python train.py --n_layer=15 --d_model=256 --n_head=3 --n_kv_head=3 --head_dim=128 --d_mlp=1024 --vocab_size=5558 --activation="squared_relu" --norm="rmsnorm" --norm_place="pre" --norm_eps=1e-05 --positions="learned" --qk_norm=false --attn_scale=0.0884 --bias="none" --tie_embeddings=false --parallel_block=false --extras=["some layers without attention", "local attention windows", "hashed n-gram embeddings"] --init="normal" --init_std_qkv=0.0436 --init_std_o=0.00796 --init_std_up=0.0436 --init_std_down=0.00796 --optimizer="adamw" --lr=0.00142 --beta1=0.9 --beta2=0.98 --weight_decay=0.15 --lr_head=0.00901 --warmup_steps=372 --schedule="wsd" --decay_fraction=0.274 --decay_shape="linear" --final_lr_fraction=0.0 --batch_tokens=65536 --seq_len=2048 --doc_mask=true --train_tokens=277600000 --steps=4236 --dataset="wikipedia_en"
Each number is 128 + 32 x the weight over its row's rms, rounded and kept within 0 to 255. Layers, rows and columns count from 0. Numbers have three digits each. The size before them is the row's rms in percent of the matrix's.

# down: layer 4 MLP down (transposed), 1024x256, rms 0.0539, rows 783-866, columns 224-255
# up: layer 4 MLP up, 1024x256, rms 0.0617, rows 784-867, columns 224-255
down783 088:132156101118092166149127052161139122130172101152093113161170124080090083149093098147164129136101
up784 106:122089129122134131066104135127141135116095098230127108139129136241108142110106080105140135101054
down784 108:098099142196119148103087122110131163188108107143193137109197177167153134128203124121178097111104
up785 097:104107159142112096077115121149154146148150058143145166121195130157136075170180129168209160096103
down785 096:151086161148130093092149140141148146143119066108119114105150171109211123177191176123069183174085
up786 096:150122133135146055083149154134172109136110125118163070112129104153089156150165149095122164089103
down786 097:139072135130110145167089129152126154174105094096175110174150072108170143154153119073172106135103
up787 110:160161118099066127091109113128105141165136133084111041126179177165036161078118120132073162117118
down787 112:163107115086102160109115110116074146165123101092106087144192176127096142088147096147114142107058
up788 103:095135100104158137114099137128128138104160126089043189162173117161119204130130111157151137115140
down788 104:117133109025114137128107125133137061157168062130122115147139151148145119150105059119076124123128
up789 087:068134139144166095089137131137091138159107143131093125114155077090089097122087143148115174171181
down789 088:194120131134150049178152144154185085164144117095145160146095154117084114211132075158131092082152
up790 107:118126119128142125155102145131139103133102128104176162007166165097130154156092136202124204110117
down790 110:107062061118102161118110089141170107162130119127115197154160124169184135114123129169059160106108
up791 098:058094156145128083141155104151163126100165172100140114174077077126114119090071107118144154147130
down791 095:169162090113117134125203120146058089152120088135126154088147132117112088130128124206117145121138
up792 114:152132106067122116081118135088137106128155210151090066081106143137151122127103115185127192124130
down792 112:154152147123107161084139199098135088189172166108124086070132129100137170151093091187097078119175
up793 109:141158110092145124105140133120113109164197134141075114073147128180091160159092162149139120104111
down793 105:156152109087150140103147128134138173170206051104106089107187136126114168182096147095141228098122
up794 109:120111145133133147066108110143199095130123159152111115128155109073069102225107100115069098113106
down794 108:174107138136126139119128215129114113179147080179151094136147094093091105092084111135154090158112
up795 092:094116102091115144128075094177094095104175159136113122174113134122093118119141063091134159050140
down795 090:106154125120143131163170137146118139151082096088108135112186127090169092147054150112140130196164
up796 096:158150143138097161159119057154179089109125096171160185093130121178049091155090189123069133095137
down796 097:156128085149119119137111119175069181125104090144135148135139127133126121127096195108145059122125
up797 101:099146167146142107125136131119171114101099156098169109109142151126067133136117142106192181127158
down797 103:148161139183128170109132174095167164115097150092092151082168115143074102128116156141144193155136
up798 094:170132155110147142170076126117079123120205140151124145120122092164130163148137054141194149128097
down798 096:123045163170196147160104127182099123083109109152179123152124174123157181142131096106138106124127
up799 104:149142073061141123084072077102129147102197094171147134134152120142110143187132156148133148120143
down799 100:162150130170142151087108155138114166095117129171131095079162140166107108166142064111071109142139
up800 109:119134098158114132135129105133133139110092088145172129110113146140103098069115230106108145040115
down800 112:112141067150118104084123121099061126101184154146151127159114200153215064146117110151111108128143
up801 112:134144175040152112117122154114160153135099164120125141059118118127079200120095129133088129122130
down801 108:113116172113126134097219056105141074156146127148102127183142087114141092167134106148108130135149
up802 089:129127169172125136123096118089119202144147171166178179140150087117105108105136202174126151127099
down802 086:143098176142141139103124131121164146126158154115132097135104088099119090124113170139096200167156
up803 096:069165132087180155150105067120131181137131212120131167110145094127103156149162119122101155040111
down803 095:153133105150130179148138166117141162181149079138143112140070130154121089131168147127177153102154
up804 085:091138041099152121143146103164129126131118084145135139112121109127185186127135205128144151141150
down804 087:114122098131117145172192133130086094199052132150119145122116157187135162083125133166155069137159
up805 088:127142132086156123159071134120128133101107125151145134065107111154120130141178139163118113148109
down805 089:153149180157132123154131091125116115104133117127102112112100088140126141140164117120102081147117
up806 095:073127131140171123117127125137177102153144160105099095157169148188102153128164114127129127116099
down806 098:090122108094142160156120118110105143113073144122105159104158189154101119180159114099110137161174
up807 095:070130159115121148096130136098096122106166125139115096190135159111132153129172150152120146123107
down807 098:108151151153107165146146109146110131111160133099108129136132152026155123061116142132133146135152
up808 080:157131135142153136126106086049076122165168179117165089139098126106165097147120162090142153094119
down808 082:151102159140136149158132147175088141152080111098142141164122153105157171129155120117109084094157
up809 107:099141117154128125120125133096127130147170125124188098133067083114106153117164128131100158152085
down809 107:105145103094152150163144177105101146111122138106124134139068145099199118157179112110108094154102
up810 098:084095139143141140130155110119104099149179103089079175094109118130130132148095033124127133131167
down810 099:141109123176115157133098124114136105136118121131095086098164118160162149116180090111026140154171
up811 100:104191115126119140106087072139158099076189124213117113146127081181075156112106113147143135090089
down811 107:145168111095141124168101119162103129158169121163111133113156064186130109105115141130120087104165
up812 086:120120117136194136052090135113172124069163145149082089118148067199096124195154104124147160111131
down812 086:040121116096115136114136092157087134128104135157127083144141117074136140117147121091138063102123
up813 095:099153130153117121148103134114095092124090149183153152162139088111053160098145088161139118140095
down813 094:209112114104115165100100151137170169153085114160154141122169178082121102135190101169040115148151
up814 107:102150142126160127156095119105164136115135158119128093054127133164084167172080106166146149121129
down814 111:139138108156102063134192083087177131100111101126147110083072111104105137124084127204125113184106
up815 093:132139101125163152098130115157125178122111155139147112163179105204154163086171174157128143180139
down815 093:081084126129120197138165127160110126149100088110075087103106100125116052131154155141144120109079
up816 094:088098084146118137117072094131140163132085143157120196105081126127134166165091118092142181118123
down816 095:091105102104100104092109098162147157100079157141146169066114124178144163146084158102209177136077
up817 106:144151104213157098130123159126112140085201149127175167129152190177106117164097127126125133122144
down817 109:187139118143110138109087156096151090125141127139163143128166130109155098175105160117124113155140
up818 104:163115087139118163077098112108085115121117141118185127157126119161143130121096126112181187097105
down818 102:129139100075145144095114128167121105121128139120158114105138067160046148138181112113140144151102
up819 116:103127125205148079116071113133180134117145133121154138108097104147058099058159177103107155190101
down819 114:110122105153160125128104104143067121152113138109190110084099131105159142102098147092126102085108
up820 095:115191118164119132142128128151189095113116177147166169143066132184086166147106126116110153110121
down820 097:131092102142105102116126104147169116136132186119128106110082170163134206093104142131127139140101
up821 096:143101130109140163156148125149145086148120097170129119080096130071076209167146199138094129100078
down821 093:143131143162100155184118119160130105100158111099077088204115114109176078141116105099163119153117
up822 108:145160162094147133129139171111129159131140176141123096143149106159114180105132142197125142062063
down822 112:134110144060121170122169115108132180127104098097103102137173087144151132112114127148155163052141
up823 094:051135115104153123148137087122108113121178151166133121088154137165071112132075113112173177126141
down823 092:151101094188137113202172113140090147156120085124169163183122096137182114192082132126104102165159
up824 089:080159046128128155107089068105075075106084169115110113174111076157100079147176083085192140147160
down824 091:139141070077100113134128077126129100134143103125111087123046105111120129184151132094181113117107
up825 110:112178114076113101165107203113137129214106087123126168127151160129109130155155162196153132140162
down825 110:143152186122118136137119071141137118139147164134080152064148139105111108128115158173089163159170
up826 088:135126159119142190115094152140165074082181119143052103098129104097127146094131154175135116171145
down826 090:127100112111157164140108134122126129107108176141134112115117165111155150058176136148090133156112
up827 099:102123176111168117106115089123178140109111104152104195120061077104144145140096138158153126049171
down827 095:099143115077134128146082117145061147113080118109160183138111118104136111128080090137126087071108
up828 093:113104168128157141087109092124121186137114137147114063090114157154037151107140121165087179120163
down828 091:117140144112174129071169078099094169131131138126148052086149169101094152102090129168126143174152
up829 111:128168125132104117171124148134143110064147158104138156096084114125120199077144101124107143121158
down829 113:112103110081125149154130097147117087074125104071097110106144161098137106080173163111082116136152
up830 098:165111166123138139160107152136188155136225134091192110114064113147107164110117202122161117119148
down830 098:173135114102140193156113120110142188117153100124159144121174163103167134074184171120152100113159
up831 093:177119093136120082076104083126146095074127206155143096124071132110135139089133169063116201105117
down831 091:106188125055133150164175107107173141178124119107056145076144168165132086103066132151178150114073
up832 104:119102134115128101102100091130194139120150181127098117129116160133102146076143113112187157130195
down832 103:142165088131107158133100120134150183062156163131184124150160148165122201143219139091153096143119
up833 106:049098145062140056119096129120075102062136127158091105134104118142104160116161083135128146152087
down833 109:165128106119153083121095117144140117156086085146144092103104086139117136118120074084061120091121
up834 090:078130163079151133115104150139162122088162137173126130167141137162101104118116124161124142153124
down834 092:098117170116133199162112118166187098141148156066086118092107113055139090138121117145092135148155
up835 108:118158201160128106089132135089151112146141110126149148135088066152124152123142214157177103169117
down835 103:130136091109154134076136110129157100130196075145088210155082101105119183119118159164139142143057
up836 108:124115157152136156152139124123151196126159178121118147155138142112107120126149122128081119106133
down836 112:124153175072148109133107168144124115113135152089113149120133199130110094117142176150085126143131
up837 092:135174096150094139102079108125122063164110096163100111105080062121106121158151045107147160129136
down837 093:171151129159132141057094122122105079213118121133100156113105079065156102114243137148136131126101
up838 104:157152131111133095130121135162123096115134103139127151136111110050139154092171165106137137111161
down838 105:101116121136144085166124142125149079139066106146168124126108087113133107117139117123154137177205
up839 085:087155078155131118108121084102156096080135186122137136147157135157089126097150142090162087150110
down839 084:135116083125137161151135102145126142049139150157121093109099117143159141126192144169122128174164
up840 094:097148111133122133114155111135102150093132195153186086140164169097164197124088171096133141075111
down840 092:123126123123105167158127110142110128176107159102137132092160152080179129155136107118079089178109
up841 091:148147169164172157141031135126155111155123138131136120114123077129126197183086139146117186147099
down841 089:193176159123132219146124117121158106151161174098125105141158133130134175161036109175103112149109
up842 096:087114167138137080075101165158159121135107063122215157100078024114106129102180142114157181132121
down842 098:193103123170148123115090137126062173166094146141152103103146129140128094096141145127087128181140
up843 096:049143118172153154096121123145104123154101123177140129097150119171150152165129142120113153094186
down843 095:185092166092127187135046157129073138144113140132087089068114155144148098087096108120109164180149
up844 093:148125102152121121127099094116104134104184151171087124135151101088093158083118106159109127078128
down844 091:166167097113103154135153129142108108165105149124135126119179164113168094164125143147152087123121
up845 104:129156186133153130121079179117124131137185157125182140111132060123132214111093114147101147110174
down845 105:171122113069116147171144129112117078124102132115119190053056080107115138164094117113132160097161
up846 096:135152103074112166170086134150153131103111136117153145125139161140123184101129092174079130105135
down846 095:106188127119154127142132134145138144095157115143112117141111128103122148122137093110092046108166
up847 099:168162132176100116142102139134194112161159147164067128185137070138141143089155128116140171093116
down847 098:153158138185171098098066117117104121128050101106109149166119153118140130059100160126132115115091
up848 103:175093172165127139190138128161190150158126128142156100121104107087066106144125149107155100064110
down848 101:133107158103097184082122132154149195151164115090169112172185162093105156148165143147154084123075
up849 086:118137159124171163136057067130126137136126127111182109120102102121121158172154151145135164106126
down849 091:183070125053150204199097094130122177144153064105082116177135078079156120123194097138124096143129
up850 095:164146061096137130138121148150136150150124121111135197101123100159072145081143146122111099174123
down850 093:137143086151100173130097134136148137213105073144089097100126116095093133109073158168099162133075
up851 097:141165105164138159142151159126159099103128173145103128159096120106118183097140141142161171156078
down851 097:126136127161161162122190148136155163094108157139157042149102170113120102187097164082142166126097
up852 106:132136152070152118108104093148155140147131166122141093069188115155074147177116107185081093074071
down852 105:102100124081132196103101105141151153134092060145126155147154077048163148095157099195085092067126
up853 105:102126179099137135157067098132090087124161135131088209094159132126122125166154124186155136107121
down853 105:154102086151118135135074116113127144185110161114085174078120094147112166156163133134074114100126
up854 098:129168123096145137114118167116156101136099162110117124146082142177137255116137075132150169141118
down854 093:113163135100126079078159070140109141047081128128140192118071091146177178160161066137126134086153
up855 080:146139126207132116054146101115113124155170155155157147088116106157097095204127079134134213121083
down855 080:122069182119135158170133160149145133152178146184110133131195134151108102078055201144156124119105
up856 106:141139137097126134037120076107106158105135125148141131128190127168083151077109159149117150142144
down856 105:145158105121089104064100096124126133186120119157070116116180135168067101152098133118081180157170
up857 112:134156095101154095117096075116175178092157079121121142152091101133137153129126090128117129100197
down857 110:166134130071135141173091114113107140102150089112074122166108101071141112103170095162109081136141
up858 113:116105061176092075156101141155153134063091085131181119099101164126123130136123151150125100059102
down858 111:113086117171092156130161117165115138142144171145081124096155135072163124142132175092180079105147
up859 107:111139141134095057161136101129148085103139160118124164160121122124052141153087129088149122074170
down859 108:161133148126154114163110146098130097126140125162114100217105157130170122172126127144112093143137
up860 103:128090084144145145070132125114113073051157129133130123127156118172126104126119157132160115114107
down860 105:116141062149120162156138071144146150062160063105182133117146092129166071125160129112113086160118
up861 100:118159135157173121137112124089147122156169133119122100179124099153132112132161141122144103074120
down861 099:146105110166119154169102096121106097137177116189120095121087158130135095180158136097136084124078
up862 099:130140128122099119134132088106188081118159139147081103167159138168120146109081219136119158087128
down862 097:183131120112102143136152163163055122099095138159098094154135202130121086143095096121113133053110
up863 085:096086154143104143160106089125103106081108108203150134156148096099075145156152106118165187127120
down863 086:077131184163104138124135086161116082148078081095119196073085116114090140156181082195098127112153
up864 088:109194111159181129114141152121084097132099134169191117103129141144108091127146136157110135093104
down864 093:138126171122112134127157106088154127171133118123117110152147115136091125160130126124183137121088
up865 103:141145087140168128085120113107096136125058133138189110139171134150078119127108092134151149084123
down865 106:087109088163152167075144126090102084116132170101170157087104138079152120146108115143124171094173
up866 107:136137160081171078139086144118133138159149111134100090110094103148114131135142072118143167106163
down866 107:155144109171149100077148139117109085093087118145086105133147153081141121119161114125098117160132
up867 104:129114147164114148166118078119126157107106136128123110078148114143109149092129155132142203116094